Weights of a small GPT-style language model, trained from scratch on English Wikipedia: capped logits.
Each number is 500 + 50 x the weight over its row's rms, rounded and kept within 0 to 999. Layers, rows and columns count from 0. Numbers have three digits each. The size before them is the row's rms in percent of the matrix's.

# layer 15 attention key, 128x96, rms 0.0962, rows 0-67, columns 0-95
116:515538536493496470412517627494471524499486512435528477546366502569444446445492388453570603516522515537567493497465471541547570497442483477430620508513523497450536448535542559557544540459490444580446476523469490530574416542556500520462433499550579460511538445533480444502576527525471548587
091:481544381489463537400545526508476575568469493470516541578427518533486464502542430416585565495525497472540437483503427428431565541461519423493549437475476494549503496451473526548496540495502353555376427441477529552560423499575528505578525490553513488497526520484565494479454526512492575578
105:441440457551468433510486563529534474459453564395606484552440592482511462487523426471591591479525473478502482480408527406447600493473471469515505513478517536431588565544503527524493520518546446500483493467505521499491438528470395474502453546533565496570491404553521460378511481522426468602
090:436444494515555562451561430520608547426431538442532526544518590449545422514528439520474555499503447448535573450518460506440452549522481523511454441529498450542468539474549500477547471520447451454454438408520489493521506480446558396492592468532494528459497485487589459553339538486497396446
090:532439438489444433556473561414453525445402604559569487457452603521539437563438447516531575458520526462527528536507489440445484470529531483577545564472539519525551535490458529494460476539514528513478515503506567600521408454551463474544508452490425534549489414440555444454541427534418451602
090:429525552505443560470608399531579623482542462420485533482517505517544554487558570478526452457411459439507609473556519564525456531460420498500502515451524508569522446510430506503608408498560500438528537430442458505526516484527502450535613542479499445422456553435493470506479471456470445471
108:527521518566530536534564461472491566505478494426515571571547498567469502538480486556551446470493512609517605514523559597430415522431516423514391407502493492545590516436491519525579485507537546529532466516520479537527456512559493452493542483517557489561494391466507411406536528487415455611
109:592524524494557521527454513434487452474428499562518555549437591483485443573468431517441563493534563581532419591436459437414500533407567445507509463498440525438550510519518532491433549495485449591506449517509583547558454498569483568496465472489477501614559420530483441491551486542482481598
100:532474478555541545501510490404628576543503439366518479496505519484535394469509456581439441527560485535528507462450465509442502519503455432485489383472529518522506462499534560514530623503532501483455432507546569431469489453401501540447583486564503494513482395507579525444506493586417494492
101:592495561479581467433516608470427571482558471486487439493495502547456516466469439469477510549460533472526418534508430467547586427484443450445589459551491507446589495497483605521465501478467418567464465504445486516576510556412425581438564480445492550436544541519455508447520548495505392538
091:461483518458421536459449500621465419563518535582522435534453502448478558457440620494504490470486521522498486523525496481574506550548556610560561514584546488499431472522493541472426451480553365518502496484553443483409536537590493506528423457519494508493519502516366528531517546547581446468
078:394550524435476595420446489468414461493550492535508512542511580469471509530468465502577554449437607512527498589459424446451447483571540590530556562552432546409547528498445452447520574581492454546469532475468503481456479525578443553490516568574467489413479536518541502423524476502531437459
093:464447530496442496496463507626518466473484465511542420507506522530497521514441442498507518445463488472472450389510593462576503442519554543496417484568412466492565408462563567455555503562618475536459422529507497452481486576476483522534454417434570467589494476543445527594460485440597531460
082:519568445506464474514574463465444561520424466451458484509499506517419546455471580416534549473348468567497538491511592503523534488513485473499509516514594425491528468549501459509518391573458568437563492413532438423499502512560546463423530495449563365514494527541547430476490457419506451525
092:485491584434497525534463513580472523486587464566520460482550496536534591536456463453461412444492587444518401574406437509513620511556586464463491546582490484408564517535473410430492422547491502533492569535562586508517479470580466505444519467410514531447506533482567517474480506548533511475
104:531539447487505487447567433485490505542570485389539538515588461645475466519522398503446504498476530516479491452482538608592484408544528422435538497425488443550571424493502563504585545474475480530482518483436511421560451537424436490499565430488594495472466506516476499467536581507488422529
117:468494563551498506408447502475511546469570389480517453459574569534493538507497544473454512547549571488507471493468513466536358496530510511485518500509421446593442529413510446556484620475410604542483534495465499498583468450476537520590550526549415461448540510444541572546469487460568583526
118:483490483551535604474463372585485516498540476516482516463609444476515594506518608498492490504474483428502488488516475514572418528609487476547415480484507491542426469476494394492490438479558498430480579471534502449510514476426512516552610519493471481412509581489484526582464474464613537411
097:477515452518497508522571495597449535533562455475506538438494468426576422518539535507546518589449467373457433526486469511547561495516462422558420570451548487637486496450523484499582551534485440405473453504529474495507512465458520483538549521490480442416543468519464571499389579507564458407
099:513484507566464528530550454552479533471564465564411482482514434490488624503499582512491407509436445446441504465577462548599490541499489450499489505549541422576453527472494444453532512487550496414468545494411466488439528488394480426554575562466468501440509591505447564608460532467531443420
106:482490389471545579479576400535427586497494488470484491490517403493504584491524539463518522488401465458488541482613498541498393556536472494492453550470557430584532570508563468515501495528552476499500502449526480454543573528390499448580575533474588513374506445513471538560423489485526486478
096:470488515494541486538422580520449454547491522550495481474495592427535509477479519545499485437558550491504518476528489386444566537531544507492502555511421469380522480531505464538410432534447491628515459533521502574493379429508428575448481509478482480618584485477495515384566442478464516564
109:531464566482532530509504472425480478479531462505478566455458556402541444431495381564462503503513553560533472515428469450413514558460529456485475564411510487440497492442612508520460536491426488590556517504503582567563476483536541557426512503533534446555576456499576535503546451519409590611
100:558532420496493533488525463515541557507509488502428537437533428489493494521543465553457479517523374529517548424550517541585453479560443494493554505431543488597526587493567524536588500469576582450449516492486513455439545576408508444581554484481458508436458475492610541622407483540516474446
092:503562461522427539497436424509514559472502428540492504459450621528497513587572370502418532441553495521532494496489472375521414535506580547480545480538540535487496469540453490502522502497478460588503513519435511601479498422577534497376424531474440466460478429420564420503487447478500492484
087:545489565494461430556453542516345428477406517499557513557478474505447498450471591442464444532408455541540445521515546505517631531494392534509466464473550411524540474461596592460493508480547491437519423578537466516555491574483504551469458489482544476542511477539506543588478492493437443467
102:552447514485500482526589535442559480442545559449499436459570393527473505519466483459496467549434509545559535552459455424571482534496488485455467569498586539451553562449556542537533444480433571481584412520536519530665532484491533438434517440507507523514455427486609526484474448535500575564
088:510587446544511526482469473487552542571436575460518534474481503477476548479574479467477520450364532437469451534523456491386435517420491428502440505505530522516505440580516533497482543526545549407509502458573490438618441456582579517520496584589548434585511540527457498530519559400455523520
086:463489592473442526563420468588474430498392517564476524475451564559552535548510569485500541472404600548443536487519576447450464542590573476510430513535516461544448471526458413483450443470462437460541442495521533443547490525598546504535493487448549423576495482497489487574591527438564498474
097:468478515548466584496507453504481481447502578577532544460557531457454485441482508511512516488462582491520532537493442500441470511543524600539448550553523586439498464470378345523361545523460492546567543476542563493553505444632467483392461516491495486497466459463438499490542565547539542545
098:528632545434447511529496497500493588556386600557530567535446560510557508509473452462476533478423570500484445497541405486501477592505549523541531558502440481494443590505446510509545389516509549501510570478447587551467479406566473470526566476558492512494434492493467414519511409434475476461
095:624551543503484509491474376473466574451477513508454465520455442501498610526458452548453424460497483513611469520511464524455505549457503507388433502518482402510592516453535564463512464525575525527509516602459479439440488501486366406468486453430521489532539478420472493547480458514537446557
094:483511490570435519449500539421483451529467439446573456514481426516476562527500530471555549528538523518546395465453497551528568427420550459431564425635459460534556534475481536509562588540486512531460377424469479534428445474565481454532413467531528454508542521593594523533540521501522533545
090:504457524470410508460459524479486547491497502417491478503455415586499502450447522498535613470384486577509367509576478477516592502430537441532570455521415577474484503436455525471549559465420505569442429514540453491542516525614466515568452519418517509464522572467564523501550560517457518514
088:322474605580590497476504461454509579463517438493502506505507518504456503484571586459509519486492513505537525504441487562535446585508512439446536557448476508455449507401450511486551499531461558447582474380478597530430517546518623511536484475548524497442475558449485434521454495465529515437
093:536552531518432470447394605508466445470468478539560475512466558614553458581413411501433509525499436480515481499571502498453492470610501467490427490490456467423570536502534470457494609454425484517486512632465427494517470472475496603434482521467561509529525469572538575477521528566544510476
100:502489530515579457474561415504447584486550550440467537406468555476473597421599578487548500511416523534520442535516565490596495527470486446552582492446566474583417465457457529548536462529571493442531424416512538503399525490577552434560505441529452446514467509450497477511474498453522445449
112:520413529492436567470479519469484494454467425461509525520511486589566448491501434544349467518461478553515490563491469489454580534573498465424520561438519433434483582513507519476525592433511525600442536600462530573499485530505517597456399388452501464533504465559545510454497500545452566504
117:444505554556538429457527440480428477543467572425494576459527495540569412422485543461538449492485532457504467480496429470526491552386484509508502519516571432533521477590498535627577491470462449394474528463502569507515628510506574435495489494495468502577541495501401472473469535469555478382
118:441487517476563478486562410456499557581473535486482487472514487567542520418573545441569453498394529457444554500545615542573523497552454507533555540478493476464464547538545480452580482527608369442549472497507511442476527489542522506616579450498511454477476580488493497498460449439552406432
104:583510471554486555463556500473522501337500547527472507529517481395468517501578372473467483520515463522467565515436547494501413564542412580541536586420407521461489543484558541537428507454432440494478494537501537456543482473498581429525485492496478512585519504490541574568494533528455575587
107:550424442447534572542440500488469414569560540518523510479494479526540510519541406494508520559447459492448516517505458562516595490438490394459558402552462513507444621457473548477527508468409675581423495542461495478551504499528482576429483547491509555478526497475591485493535542502500517571
101:486487440465553524488469525400459553526563466482505521506527443550479482494518494506373478535570471514570446446520526496531541432454427498513496458471570590484551506406499503579496510496579580466411509478437446619504516644380517531472492513456470508523481473535523550449460513602528509393
097:465514427485508543576556455503512497553536423509381566458455489462526520505520453537527565559525467410567407533563494439539523548420527450507398387546448502515517516479552454591467495458532562500463461553461489565519545493472419502493475469464448638529488462510489581522601446523451469442
102:479530522501516445463434479644478524438521501505423483498502515458496530462524543501516559462453461438559473445431426491572496532366601360427520436520499491445510446557453542586544465520433559479506450516513498539574486482428480432451500528550521505475475506541535500560641456493564458505
095:469545374524486475587547460410553537602559510423410577492538481500551443516490384548499543519466510527569499450529458452487489558407445495495529416446528533526573473473562472552494571452458553484478515480539462513482518488382515564475523540477491562470546486473452541447617513483571518423
104:597429493563474548452500478396570482481532505595457449543534570485553588507481475461519581529440518525488574452594530462549362536495524523483539499558443456527515543535518485431427510521546554475454460599437557455481499494437518500453472525474468464563519488454582453535423509526600425565
108:514457534562516497453466563489485461422605538520419531472543527555508469478483557520556432480537503578546556479507416553505475507362470490388500505493491498531539536537533442518598477553488573589486545369565471503480504491379530460504482427539470472546517487478546393551544468533513574565
104:455537420521536517494510376421510471498506536548467529583493561440565481430607481537524437531427518495488553500483521497543485528485428498522641451559601525487413500463461532498441547522492605467444552469439488506499517490568570526521485550522447459448432536448572484498386411447466484540
096:499466534437563514496483409398493517474495514464475446563559493429449521476574484550621451451465532505567526532409496539563504514444455537557598484501555517568458509511407475546493471522598514512536536361484493530409555550518445423533535471517505548505437562428446416493464490464519547423
104:481539440504443512469551524511505354544412446566405553507544532426533528501549433605447542463482473503488583472552512406526412528481453494522417551429545448547479468453538544551500504474533531517526595607482396536510512498458560540499438520459488590508462478554546582523473523516475526560
098:515500587463572520530487485485507472516509569453435536524467550473552579527519532444582461586481538431573511561430573576481498508469500535512602487496487452561429544545497492628458402512533396472502455436594592496431487485529422473475488505606529454533539567432476443535541481453474525469
086:522491446460521512570468488539568489522525568507399531490534552465468507496440385506573425532511537503523544448535548526478524466523527469474399454443537538526441537624522539456537503566617430387528555562425450580515506580506508539501497517466528454456396445494599490561438484527556514538
108:438503467556402501443472517462466469511538520535452564493530523415474522574547483535518545501481449488536495513543432450556432500593512545518487448511486459548507520384505487480477514443421558566459530441465400512517593490384528574517508510603535533451491516487448676539521455577440537492
094:451466508453574496532467421453542558479496560482430531550531475495482485440541537558645548501430493579494523474551506525593430440510528470518546476457565500618474478548532497533480497592557542458490482436463497498367449573457481415569464445523528533422503540484570477534413500477441453430
088:421429464405463461522535521444435451498498469548431522454607569453534505422550478556499529492478548515466550542508592461539416442424585537510561507446565542511452527536525488508558541430468520503506509536529516528607561421465546529526520423417488428446503510534582560564434494385494475469
104:498557506507516530459535433432529480603477509503388533478528461505520527454475422478522529531486470569520439441476481538464576555469480417486461531487580446544506553592519476550566562404455462422431518523483497455605542608356515488505559553540524460426474484534530460466595563466488454522
093:580509474457458496543551405532560428511565480536445524500528518569561451552559438577507460552497446484427518530585450533588444534469536389420511471538531419489503530455457507465507518503548584477437565527461436445487486554423505500408405505439491519559470478436555478482515521521618431557
112:426451527502411474498585504559472604504598432491532365468483477566507513572514573545462480468459538520453607510486496551503510488515549507547563588530494481517546487478460503401537511572496504530552520546472550542445517550516503416513504396474485425485511447503460567464474467515633469389
099:426462461464516474531513418424510545474491563431425528561563457405519426490495537511470590519565454446479439492456489541473502490501517469553468459519498569602560445479484545430573483397498530455561558442498474496575482623485613481463565457513547518446538414599464470518444526493466473554
098:489567443559447493575477440490538477515455484461492565511465541529532540552484430470555464459421528456499509522540492538543516523483517495484657419584436498483451506531449497505544495574360467536484519495646521379481482477477479448598570476533452480514493524501441484499560530516513486358
098:476499431424470461539482452425543474568506464516502563438510459435465513506461480470453511562453585533556459481516458493523479504485520400463626405595411553573550550511508515521559494521442479489470526510536479493534521556498520444559548499398502596508515404485452511431578549516645484426
110:611545509516504482529483488465512530571525448445528573473533493584500384525454419491397437487513490431464461481449544515519551528496468547485639501490433550507504544577536446416596516440523512508494491476481559490552463627460433485512504468537498554477501522514455387432568505545432401493
103:597423485613492442497498489521469553571541494515517565383562508446469473564497554528502531527461505415488538511500472426474520559564428435503563401486496430494466512541535549498422511528502591478460509587527516495450493506499376501488498487531522534583468514460516611528440553571464479367
095:389516448522420556595529495511521428516496540434447449527467459496538572500483433569576582431537531523533546470566564460497470449466565481461616462429456605498501493523442473475544507515572494414479540497552552471584478509539481403479510495479505553600435413498478515414502555480448549493
095:558555588525473569387570477500476557546482509529434539513472517524555597512573516487489438530462476491539478535434493547520439508398400444576498505423497476582422441491469453578505467395458517437455445431501529510492582463427546517425496535543501479441610521543515489532512509515597504451
107:510533556549501510464540479551445580541555427532498501536504557448530585514601482491437496503477498475504466580487519539537483578483395504486603584512509483553419499423445495547505449444437496508436480461485571498469578477445525476483583583553519400393526502554441400526427538487560450428
096:453551558474524447497521482610536547512526491509465466411508447473514565511598521563528520480507443563471475473511454482535459561445469531535546456467517524560461506451438567527620479522463490494537475541405541456524576401494585459576498511470483409337538547515501448548476420507471408444